Weights of a small GPT-style language model, trained from scratch on English Wikipedia: 0.765M parameters.
Each number is 500 + 25 x the weight over its row's rms, rounded and kept within 0 to 999. Layers, rows and columns count from 0. Numbers have three digits each. The size before them is the row's rms in percent of the matrix's.

# layer 5 MLP up, 384x64, rms 0.254, rows 0-383, columns 0-31
099:468452493440466504518497526544505505504517487509512509454497509496492495496514494483504522491518
103:527505513474493509495553484527499526487525477509502525511502540470494533485531519484544522501478
111:463518526511526510463477511488534510480490466512465499462480462470524493519486516565479487511499
097:530481473493501505493505483507470502505492525499521518502506528535473541519474526514473476530532
106:456548480527489471506492499503489519469509475516502513501483486541429512484454519464497528511505
093:507465467536487454417498492462523524486506463511480535507481463477529484528511517529476535507456
098:482496465535519486463513524504483494501533468497510519522471536512530523429486522504465495505499
106:503482460450485545507452541517472519478503476513482532479517538496494476541486536519513487518495
094:550536520448507517508542494463508534494527512495479537515509489496516461480508499490498474568476
091:493503522486523533489487519499504513526461487486522513534502537522492538444510529533483462507547
090:490522511480493568498480479533505502464501504477542476520479542440516537491512471518526496480487
108:486532553463536520533479498511498531488477506531538508529473484504528474493523502515518499510508
109:469509486489451473506488507468523455512510515502524462523493501465482494476494476492485517521475
093:507456479501485464475512452470529495487532542524480474470546481525522519478537489508546545502498
113:486492460491488497492550463517493531480498532480502501518490446476446517503447511511505528526451
100:502488486514544513528523512523495546517527509510547472500547496459484482477517453538494487518490
102:508469525441519480500496498497531504469535520478512491497489492466492490512492555519481521510456
102:481531513459460467508487460539477501485520536476505552524510493529489510526515512477478477483471
115:481494480529508534462506470472524509477483476487488483501467545490462505503446506476490471506513
101:501476473501517498509478433506481535487502450473499533501513483515537562487501465497510532463492
108:490464519490475505505478484501549527517514494455508525491493473485543499534501496554528494527522
102:495491489538522491516505526447479494521519485464532501550573502503518511550508490532501530477470
102:474513540497470524565495474484483459505541535549456456530512518497501517481546536494485503520519
112:473493483499499445470524495538473506498493534523493496476525497539533480492526485522511488469519
094:502485465492513505483534527495466483520507558510463532505488482505499474457484517505526496513538
101:487456493490522471486505519479516521510479504466494526465459503495488499515498492538574515502509
091:481510479532519545505518538511512458485506552537499531493523506500484500483492506501502465496526
091:510503461470498538476537508480483461531516507501511492490494480488542535521526486493506523472455
111:507545504482519520495580505549514481466483492521499500495534486505520494479485533519475463504550
098:485546510530495508509536503505531534517482464502473533511481459534470540537497539504538478511472
098:449475454465497505469491484508505467485504524463551517499510481486528501507484486507497482484450
113:500486536492487493476469475479526467481523463499525558472481482489480509536494536501485468538505
099:500451504490506460505480534548519485500555483495520540524508496518544484506502501508510500506474
100:503469488526513495512460472483526451510516487475538536486503474532478511514489541498465527472469
099:462466487487529561508459443496491465509511526459528483477493529520461494534498516489509505482498
111:469511487478480498513452521494482507489460494536539490520518562517510504484540513471472478502519
093:451501452461456521476478486511479487505480516461555513479515451516492454511472546505471508516487
104:492492578497496463477466526490479559527489497450518485524515483517509508514533497502481516477504
097:547450484507549487491523514526511510542490509487455518478477511533510510521487518517507537537512
109:473477461507449486516480520506464526496498512489513548507519519498539504535564530531490497449491
084:553461485472502500541525520538490524533489508509482491504504518472517497468469513493524518497474
102:504506502537533430492486516461521524509483469468521528519491467473500521487541513523478485529511
093:496508507502526490486501498501452490527530480517506519539474463503491515520544516503491536544486
090:482500477521502462524514499495473518489481474487501518504508537536500494493576494545463520500448
100:501438534456533491474468491466511488527465439530501504467502510489479492508505512455532530487482
104:509483438495482453469514513524501493508498511553468497539453501543479553481516523445490520483505
107:504477511485498536513476505503482490529513481500501478496526472531509495453490473536474570525485
092:502499496450517497477490530522546552493499453489503542465487542527509488488495502508517469507520
103:488539494499464509502503498540475546513470478506509495472557520487545488515500547525478443475489
101:468523481479454461525502484473472485479479522489532504484571458515506533478502502474474491511485
095:444497507494505529510516495486496534444462478445535542543468517491457507510540497494494492504493
091:509487509505495527481515538526574493527509485513500490484470525513521497493521500499519512530451
100:488491510476512490446497498522486499497457506517511463547469512515473498469489479523495527532502
105:482490524444497508475505530482487519498510551508501511494507511473535502529559508516457522461510
107:531542482489485482525508499511476492557505488497515509480533499550523486542500504513473515454538
089:496546488496481500510501495507529535514519504443475466506423489487489501512498471490567505564481
090:500512510537533485498474534526488512520530453467520496544508496498477519537497520499542528510505
106:488526475498522501480495496468517502515484491459514506491514445532497488570508457524524510508503
107:504526466520514517509498515528563489513493513494476498489507488469498536489488569502446554523531
098:476502489551480519515513528517505533516485468515528509544494439509509544452508508555506502537523
097:500463513526490514475552490484478546466489521471492524485522494506524533519508545513512475486505
100:461473534530487483504476506478516514490512488525525478532462492499506476441483526515533445511516
093:500474526506578519499481548520510488516533492497495516464520486536511505508507501510538503514467
101:514523451508496503539549495548461469531525492474532548487531471533509531526501532505518486492522
091:466508484490479542491501471510460516507523558454485522465508473524523551490506502504502492452477
107:457516474460541517469475508521494480497499491450537506508513525487480503495490470460523447509496
091:479472459452508527497503493533500515521499477485477516510532537479514486499531473470480532477480
112:497513499504532482507533463484477536540465461524509505505502546476488502557502496506551475517501
112:492500514479480424534516501524465527521484514501459531507478524546464535524487425510479507506498
106:527514480495510483487515484472506537506502498502482517513451529522465501499495505465515482566455
091:496519507501525489482499531476486533523508482536529500530492498474500482529530503522473509494518
104:535484492461482504463491473502496536481510475491496544492450481552461485528477511508529531479476
102:536527521475522459485469469538519488516451474513451489498505493506506501499533517488511515536506
105:486503532492534496485480482539485512479513476511487523489469517556498542462518527504506498524473
099:480505514470525471563528527533466540535497501484516463514488460487480515515480475488512515543529
105:471500507500501480506478513491493502488512544506505460522464471481490484508529500490493513507481
095:473539503509504477477528505512458516465511480504466487502457486492503510521517504556556531508502
097:477484527509511454508531478477504497512499472507479510527531531490504518536479523527496517471503
095:468505497488502520545507518507505503497478497535516531528523497474508525496444502486489538555504
090:510483481462527515478472498494555476513515505466485478489515559466519475483538554495504479515501
094:510523489469509490512547514485502499489503475486540524506529529541513528503462529484491491527466
106:486450521518505470507489514545445494477435501512541497472516520502493503503507526528501482497465
095:485497499510510517473512483541477490491475489549502474500524513513488478514514555544510509510546
085:442501536489501494483482528545517528479557535498490495499510513473458469498460490474479507483554
101:481504495482502492482497517491513470491458508458484491545541486515559496516489484476480540540481
091:472511519516469449475503499535463492487506533495500505494493503512502492521492503540476457475461
098:495485513497515460515534504476552524559517489520482491510493479515488517492510485506477517490451
105:497485540502544506472494515503504507490474502474521492510485513548501500454501539534493495537482
093:461530465501492490476484507487512477452473503492505517463557506536521470525554518489484487523516
098:498546449499500513508483468504474495476485504483552510469484476480517452510547517484500474540481
091:447464493533530471499502509500485489527504486472542534496534514465534512500454490483536495511487
093:481422477493542484510455476564497509475471534467502512477492514472481539477490513536458507458506
104:481492495543491509498483424473465485521485498537463519475503513464478514533491526466514449543487
098:488471548491523462479503503487457517537510489482464515507523525450522499550492521527456520536531
107:507483509450491476463451513453498561516527501526466480472508528527544507498527509515497476497516
095:489476484505505490506493500495478531490529502489541489518535512463525484480496524505496457456470
092:504455486466477504488477538537514454487548511479492470485496531468486524491457478509512459502524
110:486511451520460480515543489489504528522485502463521534547479541508468487510486498479495538493471
108:532474450480480481490502489500490528561517491499482480487508534501488471431487496505523484499519
093:502459492460524521511497496525523481503467516468534469502535521469525457467468505485470540546477
100:522545495535475470503481501486454547519553514463472502511487503505484523497498504481513527495503
102:459457487500491501462510528504512508500534515478490484491575502480483502532514489542479516515472
106:504465490528465476491488477516478455470536529447517509508497530475498511495515510507433506445492
095:506543524502503512470497541504486469500519502484512490512499441451506501517510535537524522502491
102:460528501518497504505491517461519526510519472525485548487544456535417510531483492506502504518471
107:451514518471496477475471529449508483495490470529500488525509512510462505466537522499470488470480
102:528486501521523490487475481494522522474531499486530501534454459492490524521471520528473531493511
095:507470513527504492533531520495511491530469487514497531557468497537462506482564469532499512490471
105:474541561474491471513516472490465465498470507498502487549529507484512504486526513462500533485491
085:516514517499504506499510513518492472539429533506545530477467486477479507512530495495527516506528
102:448499476486537529483464487538518480500525530453480510485476508484507524490484521522508515481522
096:483502468470460506517512461493552521518506515546470507474458508462481487503472481472453481538514
088:485488527481486496489519506529499488499463516514533521484521514518487497485472517498494568497475
101:532502526478447544538452497487532527519519489532477502546523482508477491517511538489515499538488
096:472509510465515503506480524510538549529481465501489496464476500493502506455518483549545498539501
091:503504494464498529469533547547518517556509486462491456505483478463535488517502524476524505516481
096:491495475512493458543532499553502500503496501541508510489509488542461554485482501508513511515487
089:465501521517489486530483499531495518490496476501510500478489489528477486467513493503480518514506
079:515509493454452504483448499518505482456499526502507525523514483521458500505483529498451492569500
093:467503564481549483487510532481529509519501495500519527504523496489512531487457525538483494503512
089:469532515503478490477509484501504531503541513470526498474551490533463509437497491510484516505518
091:499538468445513558499485517509488512483499536516498468463527488517504490556503552500482477509513
087:493494548536527526514512499474530545466545455501529457546505452489486520464524487496500508527470
080:493457520528476520523476481516487544506467473474512495506476532498470529475474474554475527504500
092:505502504499524487502465510494505532496493496482529519527509545471505504487490486551465520470513
102:515501454488494446444535523505490497478481516475517488473515482545530510481480522500506494503517
107:508505506512476488500551503518520556516494496534528552548480521538501476505511510514479513478448
118:508504520498490483495509503529497553522523467446527516514508486501472493543462500558511462525503
105:487490503448502510545473518503485487521524496514510450511527523491537486511535512504506481550503
108:482491520519513512486493482516495470483513489459507494503521455539485501479458497488458511493511
105:527511561477494524505490485545498521494463502474517486515512534507482507456489541495468515544537
103:530510510488509516478446460479466478549510518526557466493531485528474494464485489493467517515542
100:483520506519519502476524507485497541491487506519563534492525490530489482496509504542488471511538
098:503490503470505500478496514586512473493500551479497520514469524500500523493515503530505533464496
116:494515531489461502526472460510487492525493457494519501533497515491502504509459519477530504537483
090:522507487511467542499474488489500469496531499489507512475506483500469506536503490545489510478453
123:478468481463514510507498496516458531509521487494525530451497511488511549531469521512474524483493
102:517486499514516533493468496562534507548506457493493522530502540488505506508499521523509461473496
119:487492523486517465511490472467513513500532513496485518519510499477512442491484492503504483477549
098:460520505498497486486504467479527506548460511493520525525517472509489486476497498502521466523526
097:480550484481487510477521545507512546507483505496502502500553563454500520457507495489482524508494
092:469494497496468450509517522458500491485492527481530546493512507523494498487529507513483504478494
107:475504509513464519511502456477524510515527478482504487535468462472502501530514477469511476501477
093:484510517494490515503483540487512480510498503523451532501481501474506519488509497484458501500517
096:461532488511500499492541505541529530502531496525495491475569509476498520479516515538514486488492
102:550486490473502525466551499511474526555519460524476490526506485486461496533475505489527480513490
089:495489494501552473512529534470498484527474520513487505480509457512522506540481504501479458510484
091:505435471505473525529527486540480518467518481465486518482513510516473528556478488490490473501499
099:495473516544479482488529496533541537475492497515540536497487517472495494473454457534462494489508
105:489487501459490527481482519526479488521510493522482482517493516477524498481426511482513484543510
109:547425503473557460489485518508551533517498494507489489526517495501491531469510489506497495551461
103:507465510484514477494524472515504492520519532494479516492538523494485544491551517506503515494526
100:503471513472477507542532520539475544524500458528520487495549542481502517470540512521561504502543
090:489523493449476527479456521495535509537504496521497444538510532513553520518494514472498524502483
098:469524497471462519542472542527509463492457525539534528501534527510472507521483537487473497516525
097:507503545495483541501531433510513512483527468503459492503492484481506527494485532494480499527487
115:488460497511524529507488470486495493460521492544512525467453528501490491523477543510520474523505
110:500481519474504502450505521495516494492499512518479476547543492512504476464525501498484549536506
106:520505481517525426485494509534473491527520507457505517512488496554506522513475501537477462482479
126:493511499490506491518512514500451562509526458458482496499523517517481491493463498565504479469484
106:512449451496503501512514516525470529481514551529540516509492524531485465491510515470510478528505
095:485519508490504461448513544494515502479491538503457504494503519458514494505518477531479497478538
096:485467469527533449502484504531499491479502501468534501521471568530451502577493486490501494493507
105:499491478539523484518523521467485555493492503493534523514506461511508492494522464570485549500460
105:511487485487520502518552528525476566507518500559471510488469492479498534499467497526487505520493
099:479474519497491540482518517524503506509531477447526490520469511506506505470526504480511503534510
115:476501496500515554497492471485482505455465469533468544463489503520496519496517556524487489508475
094:489472518508496471514475518536520488520539471511496462478462500455470541500476552501493518446529
094:501502477466489489472496513467473543510494482513499514454494494527524498454483458495461508503497
097:517516493532508522467502539533495495525504494480492523489485477544522546489484505478484560519497
098:485482510517519504488532477498509515519484494514530465527504481483488515517511458498502500463514
088:484511435456477491532479490524501507509513503457497546513513500512523503501510492461466483498512
104:477485481468445499458527513498499471514520507494471525492503458532508496508491493486493492521507
101:483509478476517510476476495518523516503498499471578480513542543492488504499536458465522511453494
100:484463477510552535492506500483491477501486487510495526543522506478501508519487494472462582473487
092:464516502526534503467554513544512487517495498512504507517522445473495555516478510475505483501514
103:484456488497526452458554546506486518537479505462508493498543491556477520489502483498522502499496
100:490494482454504535488460522506513499522460489467540478512522527503502459515502515500516478535483
106:529460482493511496529526523478504519538497459524467512525511541499490505471458480497485563521497
101:512513531471507491506481482466499536509539559504507465547502504492477561454470514468498489512521
095:514467538488505514499514502563466502527503461534470506500519527495515510469512525511520469485501
124:510491457514514520526524493526469510508475516489500554495468510498478522528458493462524512549508
103:474487517487501520527565519462527506521471503529490481542504469504479548510498503507495506532469
110:502481525489534514490519508474502473512535516521521540543524481555513526440472516485496535522485
116:507505486555507482517502467513489486496432474524519504487501509532523484505525508511504517491496
105:500488552485551511508530498505523454539524492545523476491522508484539493532479516498503512520525
089:475503509501508468494515542480510521504489477527482501481441497520491485524499534543516487525475
106:461507506484501484509540477492492515516485497497549492493503522520481474474474466535458504519516
097:455500494481526471546537413532489510503496462559512508491502516514475494514460509503530465506509
094:473539517481468501527499487522506494512454469448514536464515526482505520480492544466482503523478
094:492466503517472520491465468527486497485466488490537469516498500523543528534510472462541503544503
099:503506503480499499464520478468538487504527509508505564487480481472496537497480493460507477509532
096:510464487531501517487497468535516511439491511531506490469517497476517484470523498517482519460489
099:455508509467467519478446519548509491516499497497519481460525516502501482503451497508500476467493
083:517463506505498531519473452561519528510488523498549496518482508482478544484493497495495499513498
095:480517486493536502484529500488497508458447507500468498488447527524480520529511537492542506564472
088:485478517505472501482507529509520504512518480509490481562516469453456526475493518462469458484496
107:456490488510470463502505516506513581509497504462498501482525519525454478499497479529508533489492
092:473485492466508491473486533486542481513533497509547512463549497523487528476502489496490479475513
101:475497494508533520468556505481450537506510481449517518494469465537461450516504487478528515527486
097:428466487479472523511502484506503454480510499468545498526503509492480485505529536506495499485514
103:489433488504489509509507506536525507471558514477491519489514513474495483499547487510466507557528
098:511499465497484506498523475484524441504483518501485469530529506498521471535531540480528505550515
095:462500476513505507511482523512490507469483521506539557495494501482547472548460514490494478537485
103:539534466493540510508527502556492498511487506514475494483502513529511484526489504506498478519493
108:494509516496487488486519514483454520504464509526531461527508481477507512495558527467472492522508
109:484501510501504517539511485470490535570473453487508530488515524501490506496527527517497529510486
093:462500532530512489472524512457497464506522488515530477542534496548476514482522502495442466479504
106:488516525508528530464571528503533536465487454536498506494477451524505487494534529487525526513493
110:506496492536515499537519493486486480483514490524509530510482474489507520548516498462522505564497
107:515448526489492486503489521528511520545522458531485467511515491495509505518532474520485466518472
099:491521494491523501406506497458470533494466511498485467488510512542475526521483512507526509567469
103:505460536498503477422540462526495528498514498507522483528519492519509516484511501449492535531485
102:473488483512475484460510509585489472468505525507543513508469505498476522529511513457488526514480
090:535488502514481497472495506520523494513495514490542531475528522497503494459494552465496505529480
090:514484517486510507497476458506531466498563518523510516495532493470499466514492496519534477475505
091:506489470501528526517507493503514505513518524506533505471525487513548511498523528453468482510500
087:512476519513505470464497450549528489452501434513505495537541511474493513490494499500515486516536
106:507496528515443485492490515522483492539509497487508500570479511514569531533522514464559503504494
100:487467496493481499509459541482524532461484509449555508519521487478563506517499491524521533475477
109:481504475516500499504521495546456543496496538507472476490480510480509502483479551481482495506510
105:494540517487486466519461492476475496465524491514496495487533516486490506506435503508476475493520
091:494518553534516469503521487479509510481511485528484498493484505484465475547503500517520505488485
094:505517495477470460523517541469536500499528501503519532489493513514518474505532509484531519556451
095:490519489490496513476503474513509478502537566459511479527490518548486512477493578506503479513514
097:507503472498534525475519504478527505516511531558513544490486505530550515471473507487555478527503
096:490528477488492510466477477510522506495495499476521536471504506509500512502478557503441468500503
096:485482497471566489494545455549527476506496490465525447531535499457502495508469472484531493510525
099:492512457516496495458454550508508482498462504501490546449537505539481512516504522518490503535472
088:481535517489520448465523521505503500494516530485492475509510527539507487478512545534496469462466
097:505505482477503517513512494485478526539505447500489456478496547507500517493513491498467529519447
101:502509488502518465475551533477514495481512521567481479499489508496478518496462509548494513468496
098:487470475494508492475500512454484472507490502493536478473505527483478470517517504508512508508473
097:519479498484492534492485519541551541510472484485537498489516520456493500499505508527520495490492
099:502513497543533437495502513489474548519475512512487540511548492504522513510515539480461508542475
096:456483491482473525490502532473521494488499521522503505521492505503487511485464493453527485494493
097:456508503496452514472527523530501462488502480513461490512467470477495501531504527486498477533497
101:501482519519487535400523486486504484486469470501521495461500519498547516547484525486455500538489
098:496494533506510525527486494503483510497489495478446509498532496490502482512510528483470486526462
095:468495463475546481504530488515522464477490478450511520448523481495558478491492489472458507538472
096:498542517449482507465562493522496522458467495529503506544496490494458498445522504534482526496451
108:518519519510540489501486452494498539511477509488578526517467463506537486500522519498552483506488
103:505496528499501472551549521517493508538481498558519512490526514450488510509499511502496465522558
113:494486497433458468526481472511525507518524487506454489490542502450519516495471539497519504527480
095:460512481469482469492533503498521465483483522528485512503491516539411529539512467503470479512500
094:490455489507463506502458492498498562525517502501471522544421499501535516511522506516492490529489
107:465546517472498520531567522483457552502489470481518529487496519504477495500536492524475477513516
102:490564471537531475512490504539489531494484501492450537466495534501496522511493541539489485456504
096:490519462453511482513558498514500514493475483480534470495501536544475544513548495482509489508517
098:498490470515472512489489495502462529486485506480530497530495520503529482483516502499493515491498
100:487510441500436474484495503529485512513491493509463506457533510515522502530555516473460502499488
097:459509513506431552488495499467502480539473482489511569546484460495489523520467497470506480533472
100:501476520479539483485523535512552580504451502512560523499508505526502506460529497532526526488512
106:483447518536525513512516500458455479468463523486514512542473533496481496496536503501547494535490
090:468513560505457454461512541498524517491517533501485499547507530492527512454517495521476470493520
108:523480499502548474486463502467485509489518510450462486507491509505507499485499559538524502531524
090:490487503530523488471487489443491511499500541515552515504462514501508514472536550500485474533483
100:473487519510508525470517479508494554514458456507509470476550501510503526487553505524507472500481
100:450502490467498478497453507505520516485489503458477514519484513483458499499477481545443493505460
101:484495459529513496532508528483533480529531540501478513516483493483504552503481494478556491539526
100:500530538490503497504530503515513523494560513536477503490495505510460477516485499538506456476520
094:488527458494519469524518542477509485518506494507532530465511511518517530510494485489481513510512
104:464471459503469494530497507481542496505530501496484535513532478476523491465503518517493475501516
088:517463490521506471522501531530573497497562470546488499510502496523501470518551479492513475549505
096:496530503527514487499522490509474493526526508483485495524497504491528512539469441452486559539497
103:515466463458541455503475499493536514517464506533479521499508498523475549496492526509535475528507
097:465513464518491479525506517479473503475533526475484489498468496514449503527522517505512498481468
093:508514495483464516512502476523509462480501502488499471483513537480511536505471468515496498560559
103:474498502482539483487469467474516476516451505456518473523515478500490502473512499521472514510465
101:513541487496501508515543504517475550489449493464508515497515540532489512493517502539495470499483
091:492509482494517489494458510517564500485471479487510569494464548528507484493488514511470499474541
099:502489490504476534519505467507492499477497495498484489496466494508478511504492444546492537491478
105:518461494489537542525507526483493491529493500470503511504551504544473483518509510507476513565494
110:495503521461502478493480500471519505475547518529484521552517486494499496490446529515458484494539
105:507503506505476512528531475546496471485486525515499526491464508493509500525491587473504514505549
100:517480502495540500461505548500476542512454461537556510487516515512532505481493489504483529523522
096:487534539538459482476522514525486516538490455557484495505498502485468539499507471517474506512523
099:469510469500494502464500479514498490490513516491498486506475490478550518542520512501507505465487
105:485542474496507488468530523525478477507476503532482531439506506514500518493484478441514504526522
100:471455520481449518509503452499499504501494484496537478517532497478474523474494500511471495471532
100:524474546459515480459503491426507520506501502496539467523511498466517513529489491507479512480510
098:481515530519497514474466504522538490500498478516508474518483476499512520522459516481501511579471
111:456459467542521494507510512465480530489472488451540502517521493494478485504489463534534528498528
102:508494470513515495477490508464491529498484496499526526505494509511509532544510501511503501497533
088:511498495505491490516520533493550541480518476459451489483472527487514495508549535508512488545518
099:466488478549499481505490549511511499474519469529533520504477521499525528520502495533507477520497
112:519498470504508502505495530510516520512461546556534498498525535552502503513508516507519494519496
102:496484494454517515533463512502482485509507474509517516528505475510455517531505529497496522509437
096:511452530482497482516521529513475520501522542532543504497510535493502537503510548490514467532506
102:496494458498515472459478501478539523472539494541500490489543501481466520506494562519462465506463
103:477471473509507515442493519508495468446529508462469510492447466519473537505485513517503498517506
091:494517463479502478463528490515517485537512489523524491425514490528529498504523505510473455516479
095:463524464449485510498507506556513517457495493500520537502533490505492493484480545516492450449461
106:480496506487476478482498483565504500523529524507521481482499494535500529505491504504468518466493
081:456534479502535489482498524459530471499461524499495448512464508543516509529518504505501508485499
103:513497541463485534524518506520542473520462495479510499486495511517505512447503559505453453557524
114:509488515500506500516535486543473548525500468496475482473464531522523476486537533487496485518485
104:507501493499510481523504480483488538513433471491461547571468528533498504518543487496494472525525
092:488481492465519459496532501520515492492466491474533457508496508506463523526509460499547536542483
095:506510500514531485482473507484505502544538510514504516515531472461482526518573498493467520507465
113:490548494487502454496543512509474508500500487548517530465507499520503505524464478536500493475509
084:477522493495511497483457539515546532484515504470485536507503470516466478498511521525512507536485
096:492546522478516504502502451533471481523501535499468538520479491474476496496471494551486521490476
094:477477495497465489465496500516477535508489534496490534513482474521512573498516478504476559458464
105:482473506488523499475468551468466520540472483505511468511528528499553503505513529527506475522491
104:473545523497497508485514509492511503517574534522519473511458491558527501469504500489482518487545
106:510493491469503503499499481493533505553554494497487465505521477459530505493493490487524504489464
107:493489468505489508486488496506523498514489505529470573496509479502528541561520497466463503522458
095:515516491506550458518528502507522483514487539523482524504499530510528486501528486528532521506454
088:516496538514502504519532509484532451503475489503500523533509547514509561478528502491529510502531
097:456467464510469502497449505525503528488487514487477507443467490531511520471504502561468461496496
118:473543503514495518557533494512481503465456474513471519476487546477487486535505518511507513499511
097:448476495495469532480522492491498482500511561485516490518449513514493506518491527494514493509505
103:510519471505505477537508466529505512480493494475532492468505525515507446549507472474537467503482
103:495537543467526495521532481485495500507476522485498496544504479506466494516479536509494539518491
106:495509493489514494446530525509488547516543503486538432472509480489489520508488479469521523517516
085:490457481500479531476484493517479427527510534500455516512493541492506509522513533502489494500518
099:540530510488490455481483515471541539459526494522494503486515497501529502471482505503525555460487
104:531521462522532512492522481530509509522483510482515522485480474490440508499491482485497495529459
093:482481525527520517506532501497462521530521494518535524518507510499507507505510503494491531501463
092:501525483496510511510510544524463482535499492437530499495486497484489525561505483518484539514524
108:524535528498496499517481438471546531517454487510523500506504489500500469529508537495508449516489
104:474507475505462462483525469484451487496490507490539531519504480516502509482492510488502534515463
095:496480530503490458503479474499453498481503512520502498521504526522485481514532542471477462450460
097:503514519535511498466526493502534497465492491516496472507469477554504464519526556509503490599502
099:524479512463550479486527517482504522487504500486502524476500489534492444507486486513476505474514
094:499486505514496514447501504497489478486477482521506560487474485526469516478448525544554492500489
103:473532483473521478476488533494496526505454507508456499511499523547497472502529493522491495473491
091:485486497504532507477527503510493502488518496531489494538487471507507483433533493550516507517482
094:477477462495496522489516524538495520488504528520477482505515462507484508483470520494463492526499
094:481527484473474524464449490540508472474512539454535483536505528510488481534517547470520529495486
105:458480435493493496493505515530505489509493528469479535515453552524442518520490475504545498479449
102:516489508471483497524503484490436549551505492548508475472496501518510526501523476473521539491480
103:490474464486473496487453497528472490484498489526562528458488527480497546511521485516467469499523
098:474467548543495508448480522519543457509464486496490524496459512466544497537501525486484494524489
089:533470482464508495464509538480516500490518477518532474501547489493473506529468544525489524512506
108:490480434522549459493524495506510445481484515520522551499481498541495499506489472481483533506487
098:509509510482486493498490498506510518493470510492458483458542526539487526512511476503515506528503
102:512491486491484499500495482504541487500514516477467572484466524491473487542535523490493458510518
097:542505534470533471506547475477501491501546477517502498534481474480533513530490528495487500504484
112:482480550472478494526544471477492497487513501491523512524540518508535483453479490521505529476474
100:468482509489526497502533529459504538499466492514529497507556532501507507444502498505504510546535
101:485469518434496474486492552483509529498480471494484519497483512512469500495550519510499483521500
095:488518499507535501502531518441487561477486501543445503488492490520500534467539486519516518536483
094:517496475440477532511475440550516521488525507468529521465484497526500494504501491482488511486432
108:494520495527468527484498455492509518505489457513439543507541475551465519524519508518505546509484
087:479490460520490479531499524513512487453486504488489498532479518526467533504521524528526541513513
099:493491474487546486517501472513505419509515477517505481508474480450476483522448537451452485461522
094:464477497511487493493508480501463507501471501442489472546487509481485462502523502480519515478486
097:514466480461511484513535469506491488458530500480545500439487476492465505530513481553462511486497
099:455455463492497454510531483503504516498481496547526472478538553491513506507516506518514543486470
111:522474520488508474481486549525467543492566511511491465499498469481523496485483482553476515500508
095:482497523512506508469570515523485476507506522493447529528530488470470476504503478492477520528498
100:501492494466469483495494500523514500456544539512489471490507497494493529470477510484475514484504
122:449491518486518476506492524454490554461457463501509495510504537506467497493518478535531509500531
095:471497507500521503511489494484483522506506474543492497522548493537483506447498521554523533508499
098:485526480464481511511453477482506525501501507489489550488542476502502509500506505505503512530449
108:513522488497465507506550507496472479513527504514510435502540525514549529459517539464499499504520
103:469504537461506520455478499477487524473530480517549490506533480493530497478510476545486512478460
101:491487481474478468496485491482501470524503522536529478550516497480529488479504533481510508514449
100:508488514485535496497540450500513498536525497498529487543526503518505497465445475523509498523489
107:471496492523513501498529487520510464508525510512495502504498513483510519503447523513480508498571
101:497517552473478491494512493480552509496482522545534476476526487471475497506463506460511474522503
111:489504457564510519540498536529426509487485551538479516485472511554464525512496518485521505517510
106:480509497520504507522487468493460522510470454531595520518475458518483493481471499497543499527483
092:482520506510495510505455449487492476477464496474543482537550518498482497469532526505489505551469
104:501469522520533505507532539527501565524498471517464513473485534537497523480517521532550483544468
086:515458488474494505547508520461502517519508489474518516520496459470476536446519523461475523499485
103:454493456487471509507518519469479468505509495512530491461453507494476544529505484513499541511489
104:502482463480471506471491506521532482471544542485457481476473505456540500503513519479514514542521
101:477512499532518489520536512491495513481493543528477484554459533459500518499514501520538543485553
101:501494495516488499450529505518503484499485517455514553471499497537450518502566516505535521485486
099:485539500511488516487470489496495522493496458487499486517552520501514512517498504500501506500484
103:513514556478493524470505440539458498485465488478509483508489509534485497466469509471495532487497
101:506500489506456484496559538544462539484521514491484503490481508499512523454495501545519504518525
095:488483457529502539485482527486476521469518504511576532459498533509505529532453535514477505508512
101:478501520479521487499451494466450465539506481487512480505511540507455490492511510473495512532526
110:472493495523475523512489484484530506497548475511472559527523537554453547523466528447511490490464
089:528490495498478526554470497547467526492522476518529530521494517457505516512525497502497492545534
094:516462472508509502483546503510448510527525511504536560526494488482463538479493511513499501526501
100:476482510507502482497474457474491490521485511488530511495470517465494457528484508478462491491490
098:466497488475503491454513511432453506495536520498532514516508534506464517526515499529467539467513
099:450491512514502453461489487527487512467489499458535516524477505492467517508502488479485548484472
105:489462495491496532489536507527533515474484480532505533487533533515494542477543518500491491507509